Weights of a small GPT-style language model, trained from scratch on English Wikipedia.
Size: 9 layers, width 512, 12 heads of 64 (4 for keys and values), MLP 704 SwiGLU, vocabulary 50257, 70.7M parameters.
Architecture: RMSNorm before each block, rotary positions, no biases in attention or MLP, untied embeddings.
Each number is 128 + 32 x the weight over its row's rms, rounded and kept within 0 to 255. Layers, rows and columns count from 0. The size above them is the row's rms in percent of the matrix's.

# layer 6 attention output (transposed), 768x512, rms 0.03, rows 417-422,480-486,544-550, columns 0-255
size [ 94  94  86  89  95  88 104  98 101  99 105 101  97 103 105 109 107 111 100 108]
[[158 148 104 137  86 117 123 172 125  99  84 142 125 178 138 158 149 183 155  98 126 115 146 179 128  21 126 161 193 158 105 107  78 111 147  98 148  61 109 118 113 148 162 163 137 124 116 157  98 136 115 118 163 148 108 193 113  90 112 152  80 132  95 159 137 100 125 140 129  78 102 160 108 127  89 130 130 139 200 143  81 123 154 122 147  48 161 143 108 101 105  79 148 106  65 161  62 157 103 107  96  99 173 113  97 186  98 142 133 170 141  83 120 137 113  64 108 102 149 145 117 100 101  98 113 113 107 116 157 148 119 136 112 150 135 102 130 156 170 140 136 174 144  63 167 102 147 111 116 139  99 137 143 195  78 157 172 148 142 173 158 168 148  97 184 122  83 128 176 175 140 130 151 152 160 121  82 141  50 194 169 111 134 110 135 111  88  86 135 158 117 180 127 157 119  92 142 146 133 148 110 103  87 143  94  91 100 119 157  95 104 167  71  72 100 127  88 181 126 154 138 154 112 143 100 210 160 121 153 152  96  77 152  98 101 137 104 134 113 103 107 121  85 141 129  80  61 189 129 181 167  85  72  88 169 157]
 [ 75 115 153 139 187 127 167  85 138 140 154 119 149 142 123 158 176 122  84 171 103 102 127 131 126 180 165 114  96 137  99 115 207 161 172  89 180  90  96 179  58 172  95 110 103 153 123 118 164 145 175 189 117 117 121 160  60 100  89  96 162 129 211 153 188 123 105 144 111 150  89 154  40 179 133 177 120  92 144 141 174 165  98 126 137 168 147 112 125 126 100  85 121 155  72 117 145 104 129 148 205 106 116  93 163 160 145 120  94  81 130 192  95 102 147  66  98 169 138 123 198 144 136 113 200 103 107 107 110 140  97 120 141 107 144 148 137  76 161 104 126 139  97 118 118 150 147 145  92 150 146 137 145  98 166  98  92 158  67 115  84 124 109 114 147 132 145 131 133 191  98 128 166 147 114 125  93 142 150 124 142 159  92 111 129 138  97  86 126  92 103 155 122 125 101 154 121  72 131 101 126 137 123 135 140 162 170 118 151  91 101 112  79 140 160 109 130 115 154  58 132 150 104 130 164 141  68 115 164 125 132 145 132  95 194 127 141 170 130 162 156 149 110 100 149  65 140 112 100 151 157 130 118 126  91 120]
 [ 67 151 124 122 159 172 115 155 107 153 122 101 170 148 171 114  71 167 141 142 169 118 108  89 120 113 138  98 170  83 161 173 155 200 109  82 113 137  86 164 113 167 124 161 113 134 168 134 155 144 111 101 153 144 110 100 176 124 169  95 109 126 117 160 117 190  59 117  95 165  99 129  99 137 179  76 157 117 148  61 226  93 112 157  78 123 124 140 126 118  57 138  74 170  99 121 168  58  99 129 122 121  98 120 158  55 140  82 127 124 127 132 131 104 180 145  71 161  86 169  78 147 161 112 125 143 182  64 180 145  96 186 138 142 108 128 109  88 175 133 110  60 112 101 142 123 139 144  67 119 204 147 112  61  92 163  93 175 157 152  64 101 134 141 115 152 121 151 117  93 172 126  80 145 131 119 125 128 152  91 128 133 192  99  96 114 129 114  97 110 207 123 141 141 149 148  90 128 110 113 226  99 161 191 133 144 100 135 131 185 173 109 115  81 157  74 184  94  72 125 118  82  54  86  86 132  84 144  96 116  97 112 164 159 116 114 139 181 111 176 140 152 147  84 120 158 158 119 170 120 148 100 146  68 117 156]
 [142  87 110 116 112 142 115 136 169 117 138 131 151 150 140 102 109 185 134 121 133 167 100 105 133 129 117 140  95 162  49 107 108 137 116 113 138 146 121  53 109  92  80 151  83  86 156 108  52 122 151  67  82 160  69 174  91 161 197 157 111 145 141  77  79 119  92 159  87 129 125 205 126 159 123 198 157 160  79 115  68 120 133  96 127 115 148 173 112 132  94 140 114  91 121  98  97 143 133  92 158 167  97 123 136 126 108  95 119 136  63  87 168 131  94 166 167 132  95  93 140 144 126 141 129 109 164 134 120 105 129  91 107 197 153 104  58 159  65  92 134 139 122 110 128 100 129 121  85 140  91 138 145 132  82 115 119 163 157 209  65 160 169 201 230 144  97 120 139  64 175 112 179 138  74 137 184 140  92 174 140 143  75 160  66 112  99  87  99 154  96 111 143 105 177 102 156 135 104 172 134 112 148 116 118 109 163 164 136 127 119  61 122 145 123  77 171 137 106 148 111 138 118 156 149 175 158  84 175 139 141 111 119 147 110 150 140 111 140 120 113  97 104 124 140 140  95 132  94  75 151 111  91  65 163  86]
 [ 91 147 107 148 120 154 135 160 127 110 107  66 115 147 163  67 192 219 163 105 159 137  85 156 154 137 133 111 153 145 155 193 176 108 192 141  95 121 223 136 146 108  77 104  96 165 119 188 109 141 142 106 146 121  84 129 104 100  72  93 113 105 123 145 162 133 135 129 127 146 143 148  77 144 164 155 115 109 103 188 103 134 123  67  75 141 166 125 116 212 155 144 148 181 134 140  80  97 140 173 151 122 158 100 127 176  82 153 125 174  99 127 113 121 122 113 167 123 138 166 119 128 178 163 154 119 142 145 131  89 112 168 148 145 151 155  94  82 153  66 113 123 137 137 223 166 201 194 176  80  77 162 102  97 100 118 152 161 149 117 169 172  98 142 113 103 126  98  88 202 124  98 132 125  84 137 140 117 112  95 144 123 141 168 113 147 112 116 103 111 125 154  93 149  88 171  86 128 134 116 114 109 109 125 120 108 135 134 110 105 111  81 120 122 145 140 144 113 127 131 178 144 151  64 140  99 139 176 101 144  86 128 151 132 169 115  78  84 140 137 168  93 105  95 170  71  93  82  92 144  78 192 137 122 108 158]
 [115 152  91 150  56 119 163 120 103 117  76 134 176 154 122 144  75  76 113  51  70 204 133 108 150 102 101 172 139 149 165 183 110 145 154 129 182 176 126 166 116  81 131 148  82 141 154 127 107  72 154  59 147 110 165 151  65  62  81 175 148 136 109 162 166 121 139 111 165 160 119  95 106  86  82 101 123 123 113 125 107 129  85 147 124  43 187 189 115  95  73 163 237  61 106 127 150 101 130 136 135  82 191 116 116 114 165 107 147  71 116 136 149 126 116 116 169 136 125 107 128 120 155 118 130 161 200 145 164 151 146 121  81  85 150 124 137 211 130 102 154 157  98 167 113 166 152 121 118  88 110 123 169 132 195 100 140 123 108  97 125 124 125 110 179 142  89 157 131 105 162 120 121 123 127 116 139 160  79 152 131 165 147 119 150 131  90 101 148  94 102  45 179 142 119 178 102  80 106 141 101 171 148 112 113 176 141  59 115 145 113 176  57 103  41 166 121 141 167 115 148 158  79 133  89 119 105 132 145 167 104 119  58  88 108 147 133 146 165 131 108 124 187 132  44 167 156 127 125  98 126  86  66 136  84 117]
 [ 91  88 109 155 160 122  97 140 151  94 206 103  99 174 131 118  58  98 143 131 178 117 102 215 122 166 111  84 123 147  84  99 126 155 149 116 143 162 130 200 186 136 132 141 161 160 168  91 134 105 122  63 108 107 163 162 119 108 111 107 145 161 145 144 143 125 168  94  82 120 123 111  70 133  95 131  79 105 100  92 149 124 132 140 133 136 123 155 117 171  89 111 162 122 159 142 127 162 124 102  57 134 121 101  89 160 144 159  90 143 126  37 120 154 115 116 149  71 157 117 145 125 140 107 102 126 173 107 171 123 148 113 142 115 153 166 121 112  51  86  82  84 133 159 150 103 123 119 117 163 118  30 146 140  91 141 132 116  95 127 187 131 132 145 129 107 152 111 104 110  86  86 129 110 134  85 116 134 155 148 170 156  97 157  88 158 112 116  67  92 133 141  35 140  98 187 120 139 128 115 149  98 100 135 179  73 140 127 124 133 135  75 127 141 131  82 122 165 115 145 123 125 168 122 121 112 127  92 129 138 136 168 129  83 153 118 191 114 113  91 136  81 141 134 118  88  78 107  84  97 103  96 118 113 127 114]
 [123  88 120 152 119 151 111 170 112 164 172 169 140 126  77 143 123 124 165 162 167  79 127  93  90 123 159 109 149 132  98 111 164  91 103 117 255  99 125 127 133 120 114  88 146 123  80 171  79  77 143  93 110 151 144 167 123 103 132 103 161 124 111  75 177 103 109 161 101 123  73 121 172 163  61 145 150 170 162 138 159 117 160 166 118 174 164 113 156 146 107 151 166 118 162  90 103 109 162 110 183 131  94 104  92 115  51 158 115 149 188 105 132 181 118 183  82  79 134 155  96 125 129 149 140  96  75 173  86 134 103 122 155 122 127 145 136 107 121 111  82 146 160 136 150 154 149 109 131 139 126 129  76 171 100  95 129 133 134 120 180  82 103 105 123  81 106  48 102  53 128 159 140  80 100 147 159 189  65 118  46 140 128  70 152 130 142 120 124 151  92 128 150  84  90 131  99 115 122 129  53  96 141 160 126 120 150 162  87 112 145 114 167 130 142 117 128 106 144 115  97 155 133 163 166 104 156 152  39 113 168  91 158  97 135 141  83 175 125 113 119 135  93  86 159 151 163  94  92 160 113 144 124  92 160 149]
 [143 181 149 125 145 192 187 153 133 119  88 100 162  96 137 126 151 111 119 171  73 115 110 116 128 128 131  70 108  92 114 137  68  86 141 150 173 172 169 177  82  96  96 141 144 166  78 108  90 118 168 109 106 103 132 156 123  95 136  85 126 189 107 166 214 121 120 185 160 157  94 155  84 125 146 136 100 158 135 139 157 133 113 162 146  66  97 133 185 172  78 115 109 130 119 166 190 164 176  88 122 125  86 135  97 108  60 103 143 136 136 134 118 104 144 130 139 135 104 131 180 124 125  96 149  80 133 118 135 139  49 127  65 154  68 117 133 135 123 130 146 113  78 127 143 114 119 116 146  94 119 133 142 105 168 174 195 171 104  79 114 117 184  76  78  88 180  63  84 126 121 148  88 158 132 104 105 140 100 128 130 145  96 159 163  89 146 173 102 102 152 111  71 169 109 182 106 112 128 116 136 204 190 156 107 147 115 102 179 111 156  78 120 122 114 121 116 148 107 143 134  86 157 173  78 144 120 114 158 102 100 190  91 160 133 152 162 114 126  82 104  74 105 124 183 153 136 182 114 144 111 130 188 162 150 148]
 [156 141 130 141 147 140 111 103 135 173 172  98 141 177 106 136 127 129 142 127 152  81 101  83 131 103 143 165 143 133 165 115 137 144 135 182 148  86 126  93 143 108 110 205 113 169 175 113  90  97 130 105 122  88 135  84 103 158 226 158 156 125 150  54 103 157 120 107 118 107 114 121 108 135 165 149 188 109 100 141 176 116 172 188 112 130 131 116  93 132 141  84 154  70 154 108 133 150 134  95 147 139 133  58  85 152 107 159  48  89 102 112 160  62 135 157 175 111  92 163 127 126 107 122 135  96 134 118 125 184 121 139 124  72 122 140  80 152 165 142 188 191 113 109  77  96 104 111 137  60  80 113 139 123 150  73 118 143  83 146 119  86 116 125 105 189 102 115 208 104 135 110 163  82 105 177  83 158 127 144  90 132 133 109 145 106 103 160 105 128 166 127 142 107 197  74 120 117 102 154 136 118 136 114 113 170 103 172  99 209 165 107 156 132 126 127 149 108 144 173  80  98 114 145 138 146 156  87  87 141 101 156 143  79  72 103  91 128 100  96  81 128 100  97 159  89 116 150 177 171 142 114  77 108 106 160]
 [ 89  75 107 126 180 123 184 168 131 120  54 141 158 100 141 132  77 131 144 166 194 182  87  90 119 123 142 156 100  93 196 119  84 147 109 138  75  89 120 150 141 160 139 125 145 123  96 120 117 121 113  85  31 175 171  93 138 164 123 108  64  95 167 181 144 172 103 192  70  85 116 133 172 163 157 110 163 138  77 152 103 113 133 127 116 114 135 139 167 106 169 138 104 135 117 143 135  69 101 103 165 113 124 140 188 181 147 135 153 167 120 135  98 132 144 107 145 179  65 113 133  99 153 108 138  91 105  79 123 102  92  82 108 164  97 156 184 149 120 133  85 128 130 113 113 118 135 184 130 134 199 104  51 166 155 124 120 169 123 159 116 120 132  87 135 124 110 147 156 147  87 199 150 145  75 174  75  89 102 199 112 147 139 179  93 115 119 153 117 110  98 149 113  90 147 105  88 170 167 120 136 200 160 109 149 189 164 119 103 103 154 141  88 140  72  71 107 111 171 153 181 126 109 143 150 138 143 123  86 159 158  74  89 158  69  67 106 152 143 156  83 176 132 132  99 140 141 167  82 148 133  60 101 125 134 215]
 [128 127 127 109  95 114 107 117 118 139 119  94 147  67 124 141 146  78 125 164 114  85 131 103 124 174 116 128  80 230  94  80 109  98  68 174 142 158 145 143 116 132 135  93 129 115  59 134 128 119 109 161  98 138 107 108 171 146 153 147 134 156 137  86 113 102 156 136 158 131 156  69 109  99 103 110  96 135  63 173 187 182 134 106 116 145  40 205 136 165 126 160 122 144 158 122 113 211 198 107 106 138 118 133 157 114 181 139  64  66 139  87 127 113 124 153 109 153 160 153 139 162 156 122 144 152 132 166 165 142 166  91  86 141 141 110 174 110 203 156 139 138 154 207 129  77 135 152  97 111 203 179 143 172 127 131 176 113 131 146 121 168 159 121 104 103  98 103 135 118 119 222 113 115 103  74  83 116  63 110 107 158 109 177  61 139 112 124 113 112 142 116 124 126 167 132 131 138 170  88 124 111 118 109 131  83 147 131 148 152 126 139 137 148 172 129  79 161 121 137 105 129 126 184 108  72 122 123 163  79 126 140  95 163 129 148 152 140 145  75 151  51 165 121 133 180 168 126 112  62 153 153 123 129 146 118]
 [128 143  85 132 119 139 151 117  89  93  67 172 149 121 210 105 108  84 118 163 147 150 124 120  99 145 118 151 187 150 110 157  96  88  76 173 113  79 131 150 160 160 175  81 150 103 123  94 110 107 114 131 149 155 153 124 148 132 161 140 162 146 151 109 112 145 129  83 193 145 108  94 157 123 123 120 133  91 165 145  87  71 169 236  75 120 160 108 148 179 130 162 158 131  92 124 121 125 152 121  67 142 107 137 122 175 149 157 168 120  93  98 134  74 169  80 108 122 167 135 149 163 103  82 114  63  97 140  96 102 107  92 112 173 129 146  74 118 131 183 137  93 145 139  77  92  95 172 132 145 173 137 120 106  92 112 126 192 103  58  92 161 138 124  94 160 165 118 125 138 107 125 127 119  89 105  75 113 141 119 144 147 119  88 200  92 131 104 135 132 155  85 160 102 129 111 100  68 101  67 158 121 133 170 195 129 115  94 138 127  80 162 150  94 124 113 184 108 131  75 145 130 149 119 108 128 184  97 175 132 160 117  94 110 120 195 149 129  66 125 106 149  70  93 195  93 145 121 154  88 136 143 153  78 168 138]
 [149 144 101  79  85  95  82  90  94 105 118  95  96 155 116 158 151  95 126 109 111 155  96 160 144 146 128 129 127 147 151 124 180 140 140 126  82 145 108  94 195 130 121 121 125 116 171 136 129 116 127 151  82 129 120 145  67 153 108  60 175 126 170 182 127 162 139 128 135  67 122 156 187 135 153 128 157 153 120 149 131 129 112 138 124 155 127 127 130 145 144 107 122 109 159 138 107 177 141  94  94 114 115 136  95 149 144 160 149 126 107  86  86 104  78  91 103  87 117  80 153 152 151  83  87 161 119 156 120  95 123  83 129 134 118 176 129  80 108 115 146 143 135 134 113 129 145  98 151 147 122 100 118 140 152 174  72 161 166 105 149 122 111 153 169 168 101 143  71 196 113 102 121 109 136 122 117 138 105 143  98 113 128 160 138 175 173 100 168 145 100 102 152  97 140 165 133 171 103 209 135 151 100 166 158 127 126  89  68  93 133  86 147 180 119 113 148 177 138  84 125 125 109 127 156 205 189 171 149 104 117 179  73 150 116 109 113  66 141 159 117  82 124 177 116  78 204  86 136  78 114 139  49 115 169 110]
 [158 143 141 112 154 181 163 107 117 143 138 128 132 113 149 162 130 134 104 174 130 141 137 112 109  94 108  73  92 138 124  96 120 111 130 103 161 122 119 192 221  73 154 130 111  97 122 125 100 141 119 139 107 128  70 129 165 146 168 101  93 132  98 130  62  65 110 121 115 130  54 120 101 130 178 145 154 119 119  96 140 206  88 210  84 133  64 143 173 158 159 144 140 159 154 122 159 151 123 133 127 132 147 170 126 155  96 159  88  67  94  90 162  94 116 117 122  99  82  88 104  56 176 149  98  95 125 200 123  91  95 207 134 188 134 111  37 129 151 111 120 149 129 109  72 149 106 116 156  78 138 131  62 136 151 100 158  95 142 133 144 160 135 122  56 128 124 153  57 155 126 183  94 137 105 146 145 122 111  93 126 100 111  77 136 191 136 178  71 129  86 101  92 103 125 176  95 125  77 162 147 132 135 119 142 155 117 155 103 180 172  83 167 126 127 129 149  99 153  96  79 163 212 153 181 159 118  99 105 145 163 156 134 154 120  88 194 116 145  98 126 134 162 101 117 136 149  98  72 125  71 123 149 160 121  96]
 [132 142 131  93 166  97  55 178 122 152 171 123 107 119 134  96 121 144 129 118 113 120 132  95 113  86  96 133 123  97 146 117 113  93  84  86  85 112 102 116 155 151 145 107 156 169 115  88 129  99 112 126 151  95  98 115 124  94 119 153 120 177  73 165 151 149 118  99 149 178 159 134 162 168 105 152 121 162 120  93 114 162  76  98 137 101 183  99  98 139  84  74  64 183 158  92 138 212 160 121 118 152  88 141 119 112 149 115 126 115 135 115 142 125 125 149  92 107  90 144 124 143 123 132  62  71 155 118 148 140 131 159 151 104 141  41  80 216 161 156 103 153 138 132 137 117 172 145 129 114 192  98 107 132 109 143 155 163 132 135  67 116 140 104  25 119 123 120 149  39 128 122  93 132 139 163 134 102 120  57 145 134 191 185 126 112 164 160 105 100 117 145 105  70 220 119  86 125  93 104 103 123 163 187 136 127 105 165  99 137 134 140 132 142 154  91 166 135 120 139 151  80 120 138 108  89 125 134 194 134 149  86 138 194  69 123 115 144  99 119 137 119 130 169 156 163 130 150 148 121 125 139 142  86 158 208]
 [140 122 130 113 122 161 165 131 165  88 136 129  86 147  82 127 164 165 127  58 106 159  71 146  81 166 157 161 118  43 117  82 117 116  88 127 109 163 162 100 107  88 152  94 185 191 100  97 133 118 124 138 103 118 104 113  88 101 206 175 127 169 103 120 137 161 144 116 106  85  97 129 162 141 132 152 103 136 171 112 115 160 146  98 171 135 146  96 133 101 174 123 132 105  98 136 148 150 147 102 133 158 114 151  97 155 224 141 111 118 118  95 152 137 187  98 108 127 104 102 162 137 132 136 148 136  86 145 112 166 138 133  92 117 127 142  81 123 162 144 113 109  93 100  64 169 116  87 143 167 112 157 111 183 171  87 102 120  82  86 128  42 118 141 134 149 140 135 154 136 135 120 130 149  75 130  70 114 175 126 193 176 141 107 169 116 124 164 155 122 178 142 103 148 153 180 183 149 117  85  53 114 108 147 121 212 135 110 117 176 153 109 139 156 179 166 124  99 138 152  83  85 173 127 161 112 137  88 149 161 124 132 125  71 121 159 151 183 112 128 122 103 150 184 119 133  94 136 108 123 121 108 122 105 165  75]
 [101 120 102 106  73 105 178 163 106 125 156 161 183 114 150 134 123 129 113 141 158 143  98 155 170 131  93 130 152 111  98 123 132 139 160 116 168  27 129 133 150 169 207 158 111 125  94 176 119 154 135 113 142 117 151 133 119 119 107 145 186 148 123 165 122 123 128 160 200  84 157 116 145 132 103 102 126 172 102 151 156 151 126 138  95 135 117 134 188 113 142 184 162 138 150 153 115 143 109 163 166 118 120 186 116 144 179 136 122 164 107 200  82  89 160  98 100 151 150 156 170 104 114 134 134  99 122  81 171  62  68 151  95 135 116 132 152 174 132 114 132 170 146 170  77 115 165 120 117 147 109 162 102 168 109 130 116  95 104  88 131  81 166 118 100 113 107  91 151 117 149 120 143 138 134 183 108 201 126 173 173 175 150  94 113  95  87 134  85 164 174 126 129  91 132 156 114  76 150 119 163 113 135 136 109 156 144  69 144 121 109 169 122 145  16 148 150 105 161 120 153  97 129 113 149  98 112 129 138  96 134 144 218  73 122 124 102 147 179 163 121 156 184 157  85 166  80  95 149 118  87  61 105  99 126 159]
 [158 125 119 169  95 169 137 124 120 180 164 113  67 138  99 126  95 108 142 161 126 129 142 170  97 135 128 132 120 118 120  96  80 128 137 125 120  70 135 156 146 130 158  93 125  43 122  86 149 127 132 153 126 158 123 133 226 132 136 179 131 130 108 140  80 191 161 167 185  93 115 130 141  86 152 122  55 142  98 157 158 112 110 121  91 219 114 100 115 153 120 142  90 142 150 146 104 120 132  73 163 118 100  99 127  72 154 123 134 169 159 120 134 102  77  97 116 138 118 136 159 184 120 178  80  80 108  51 147 144 160 122 112 142 129 161 139  82 120 222 106 100 155 126 102 143  72 116 200 102 125 133 107 112  89 120 154 150 150 103 160 144 134  98 157 158 137 147 157 141  55 119 110  91 161 159 101 125  95 114 142 156  89 127 143 128 151 101  74 142 103 117 136 156 166 125 172 153 137 169 143  81 162 135 217 111 101 116 157  98 122  95 130 103 118 161 113 163 116 104  89 129  72 175 151  91 136 121  92 185 196  96 124 124  55 121 142 125 134 129 154 145 136  79 129 150 139  95  82  71 158 186 100 173 153 119]
 [149 148 162 125 157 104 163 149 148 128 134 176 126  54 118 118 173 138  87 167 102 156 139 151 115 131  66 150 182 125  97  96  94 119 101 123  50 133 132 137  85 156 143  99 131 117 113 126 180 152  80 115 106 127 123 121 136 108 127  81 156 129  59 101 126 131 122 157 141 126 160 166 160 117 155 154 182 100 129 138 143  69 138  94 109 168 156 142  97 160 107  77 153 116 128  88  39 126 168 129 100 156 163  86 157 146 133 151 159 137 135  70 137  89 191 184 132  20 196  80 179 121 122  63 117 133  81 128 123 171 105  99  89 123 137 123 113 125  74 171 146 189 113 147 111  98 130  97 136 152 142 153 128 144 176 125 136 170 144  40 143 197 154 124 143 147 161 134 128 181 130 164 105 123 136 141 167 106 125 199 154 107 109 121 140 113 101 129 107 124 146 159 115 168 203 152 116 166 125 101 105 138 127 159 100 148  83 125 117  84 100  65 160 121 141 112 165 113 116  82 147  93 164 130 136 113 164 129 181 115 134 124  97 107  71 153 196 113 134 169 163  73 118 121 153 142  98 162 138  60 157 190 109  79 210  93]]
# layer 6 attention value, 256x512, rms 0.0334, rows 161-167, columns 0-255
size [100 102  98  99  96  97  99]
[[152 204 155 120  86 124  61 164 117 142 104 150 121 140 149 152 142 128 148 133 115 118 137 114 162  84  74 149 194 187 164 114 139 134 113  55 119 123 130 102 111  16  86 125 138 123 184  75  96  71  95  89 109 189 164 131 113 150 122  92 191 156 131 115 116 176  51 135 135 118 100 142 136 116 167 131 139 135 144 111 108 123 202 165 130 150 114  85  68 132 137 117 143 218 126  62 109  86 127 140 121 137 173 192 144 124 127 155  90 158 149 122 125 130  78 156 163 145 150 112 154 160 156  87 148  97 121 111 128 134 192 170 136 201 161 121 144 137  88 107 124 136 159 110 171 139 141 150  97 155 132 157 125 112 133 176 166 127 166 148 119 125 116 108 146 161  90 163 121 114 129 114 109  86 162 106 121  97 140 139 153 146 113 132 164 139 132 117 122 165  98 100 140 157 154 115 146 157 209 124 132 197 150 126 155 112 133 103 125 151 141 166 184  77 171 103  68  89 106 139 151 160  81 169 145 103 113 187 138 152 133 144 110 137 145 137 102 168  28 113  81 128 152 127  97 119  86 158  94 105 161 139  79  72 110  96]
 [123 130  89  91 149 139 100 175 155  99 108 127 111 135 160 122 176 128 112 171  84 137 165 154  80 145  87 161 108 128 104 165  78 187 130 111 114 118 125 136  80  71 130 140 100 131 138 135 142 100  97 167 136 123  81  70  74  71 160 123 152  94 124 142 188 128 163  93 149 108  95 133 113 157 188  79  76  75 116 159 139  90 128 123 106 146 129 132 117  79 137 139 114 124 181 160 116  84 180 229 122 142 134  38  79 167 120 230 115 115 125 147 118 103 125  71 161 138 159 172  97 131 125  95  61 130 141 135 144  79 110 130 113 122  98 178 187 144 134 144 172 145 132 146 128 173 121 160 193 136 136 130 159 118 159 114 119 134 138 180 164 129 172 111 100  83 147 154 129 143 141 122 112 127 139 168 158 127 149  57 183 149 143 108 169 154 156 146  89 119 141 139 132 133 100  84 136 130 156  88 144 149 123 132 183 149  77 100 170 113 101 149 114  98 165 112 179 129 149 161 105 115 148 124 163  77 119 125  95 154 144  88 109 104 158 184  79 119 173 105 155 161 125 176 151 174 160 151  86 126 101 160 137 154  72  52]
 [175 152  54 129 157 133 189  94 150 132  77  92 141  78 136 146  81 161  91 158 107 160 169 165  89 164 108 111  35 110 130 170 124 153 153 101 111 152 149 150  98 119 125 186 102 117 154 124 158 144 109 165 148 136 119 156 109 120 143 114 127 145 164 147 102 143 145 134 127 150 131  96 133  83 138  85 143 117 109 151  91 140  75  93 112 171  99  90 104 188  82  70 162 125 155 155 111 162 113 102  96  88 148 112 168  96  99 157 174 143 103 170 167  91 132 123  96 123 178 151 122  72 112  80 116 157 151 111  94 142 133 160 137 139 165 167  81  80 127 167  70 194 174 120  98 143 129 132 144  86 104 125  58  60 109  76 136 133 149 154  78 178 118  39 125 103 132  84  71  92 168 134 191 145 142 119 114 129 176 130 172  74 156 172 101  56 114 124 159  96  97 127  46 122 122 116 187 231 116 163 126 139 175 133 166 135 131 147 126 112 113 132 118 132 132 128 127  97 136 157 133  91 148  93 109 117 102 123 141  88 134 148 205 207 164 157 149 144 104 119 105 172  74 121 106 128  75 113 154 103 123 144 186 107 125 100]
 [154 141 111  55 125  93 128  87 164 143 136 104 152 162  85 183 101 118 104 123 178 131 176 182  64 119 147 101 162 152 158 151 114 110 152 135 139 160  77  72  85  76  95 153 128 144 187 165 156 165 106 155 146 129 120 159 173 203 178 106 128 103 181 191 147 114 180  85 150 162 100 120 114  93 167  95 126 169 139 116 149 193 106 161  74  96 166 174  96  95 140  74 119 171  83  91 113 127 118 122 119 168 120 150 126 104  67  89 131 152 172  68 127 128 146 136  87 111 120  76 202 167  98 111 145 174 119 121 121 195 113 122  96 180  51 137 158 150 100 148 141 144  90 116  85 177  57 134  75 117 114 106 146 108 159  94 101 156 135 140 182 100 124 157 107 140  66 156 116 124 131 113 105 142 146 139 148 101 105 178 115 127  94 120 157 114 111 133  93 156 166 154 124 140 137 118 152 183 157 150  66  66  97 183 118 110 155  98 105 134 127 106 111 116 228 128 160 112 125 104 191 160 101 142 149  88 168 161 125 154 173 138 118 120 151 122 117 101  98 166 139 141 139 148 146 205  76 114 132 144 133 152  93  82 144 157]
 [114 138 150  88 184 114 139 115  98  55 129 114 144 109 150  57 162 107 121 101 147 144 128 127 164  85 145  68 114 124  95 111 156 126 144  90 154 139 141 100 114  60  75  80 103 127 149 105 130 154 143 173 103 109 135 142 113 108  94 189  69 115 112 139 132 111 151 149 144 130 127 146 113 150 144 153 177 115 142 125 117 109 171 206 115 105 134 109 168  99 174 139 151  90 163 128 139 142 162 132 145 115 106 124  88 127 103 163  89 186  98 109 142 102  90 158 126 158 120 142 120 104 143  98  87 139 118 116 163  77 114 143 127 106 100 154 118 163 119 106 166  92 168 150 158 155 156 117 153 138 173  94  60 120 122 156 148  99 128 124  93 147 109 146 156 178 135 125 166 184 137  93  82 177 173 106 178 162 211 111 157 136 106 135 135 121 139 156 189 122 123 115 120  81 106  91 156  88 126 157 189 113  82 102  91  81 114 110 143 174  97 114 113 188  89 122 151 181 153 146  77 137 110 141 132  58 149 116  83 116 130 200 122  90 143  57 148 119 115 118 138 137 129 127 184 136 132 190 166 124 140 150 124 105 154 131]
 [149  70  98 118 131 200 170 167 109 125 151 104 126  74 101 157 166 149 183  95 131 112 172 106 208 126 124 115 154 109 183  77 187 114  79 146 128 146  93 138  91  78 155 132 125 193 161 158 132 125 158 130 175 104 161 127  75  76 141 188 154 144 127 119 142  75  64  98 155 151 137 104 112 193 143 134 151  98 178 161 128 161  99 143 113 109 112 171 120 140  80 110 158 124 103 139  89 132 139  86 196 117 143 119 194 131 132 153  59 136  98 147  80 122 111 108  83  98 108  78 161  79 105 103 106 196 147 115 114 181 146 160  83 125 199 115 119 168 132 174 157 158  99 108 142 164 152 140 102 188  85 126 118 102 152 148 111 123  66 113 109 140 119 126 124  88 132 141 153 107 152 102 113 157  51 148  74 108 142 144 111 140  83 151 116  88 152 101 139 108 134 114 111  90  93 126 140 215 129 121  80 163 116 121 127 194 135 165 142 110  87 127 176 161 137 134  58 186  90 108  93 111 146 151 125 134 169 207 122  88 121 118 147 135  97 149 125 109 173 124  92 117 109  83  73 185 146 169 122 139 112 174  95 180  93 147]
 [ 86 145 117 176 179  92 106 120 157 108 133 134 120 101 182 149 132 138 108 141  99 117 157 133  88 123 154 159 143 155 101 157 120 148 134 160 126 166 116 120 129 176 204 179 151 115 113 131 107  43 130 123 119 127 122  69 116 106 112 106 162 130 207 137  96  72  98 114 134  97 115 111 141 146 126 108 176 162 126  96 117 175 172 117 105 158 149 138  86 173 142 123  84 140 182 140 137 121 201 146 103 133 140 149 103  89 100 102 148 101 119 188 117 101 136 140  90 119 107 155 172 123 151 137  47 140 116 125 140 111 113 124 140  84  73 103 136 142 153 160 204 102 131  92  99 126 123 166 164  87 135 152  51 111 166 204 118 112 182 120 163  85 119 157  86 171 121 221  74 115 142 153 100 164  67 129 178 130  98 154  62 151 109 150 103 105 181 160 127 136  90 159 132 113 100 119 172 109 122 126 132 119 155 133  89 125 117 106  88 115 164  88 156 121 118 180 128 113 193 126  77  59  97 179 102 174 136  82  60  97  55  96  45 172 136  84 113 130 169 183 151 160 181 125  99 109 111 166 144 159 153 118 100 112 120 124]]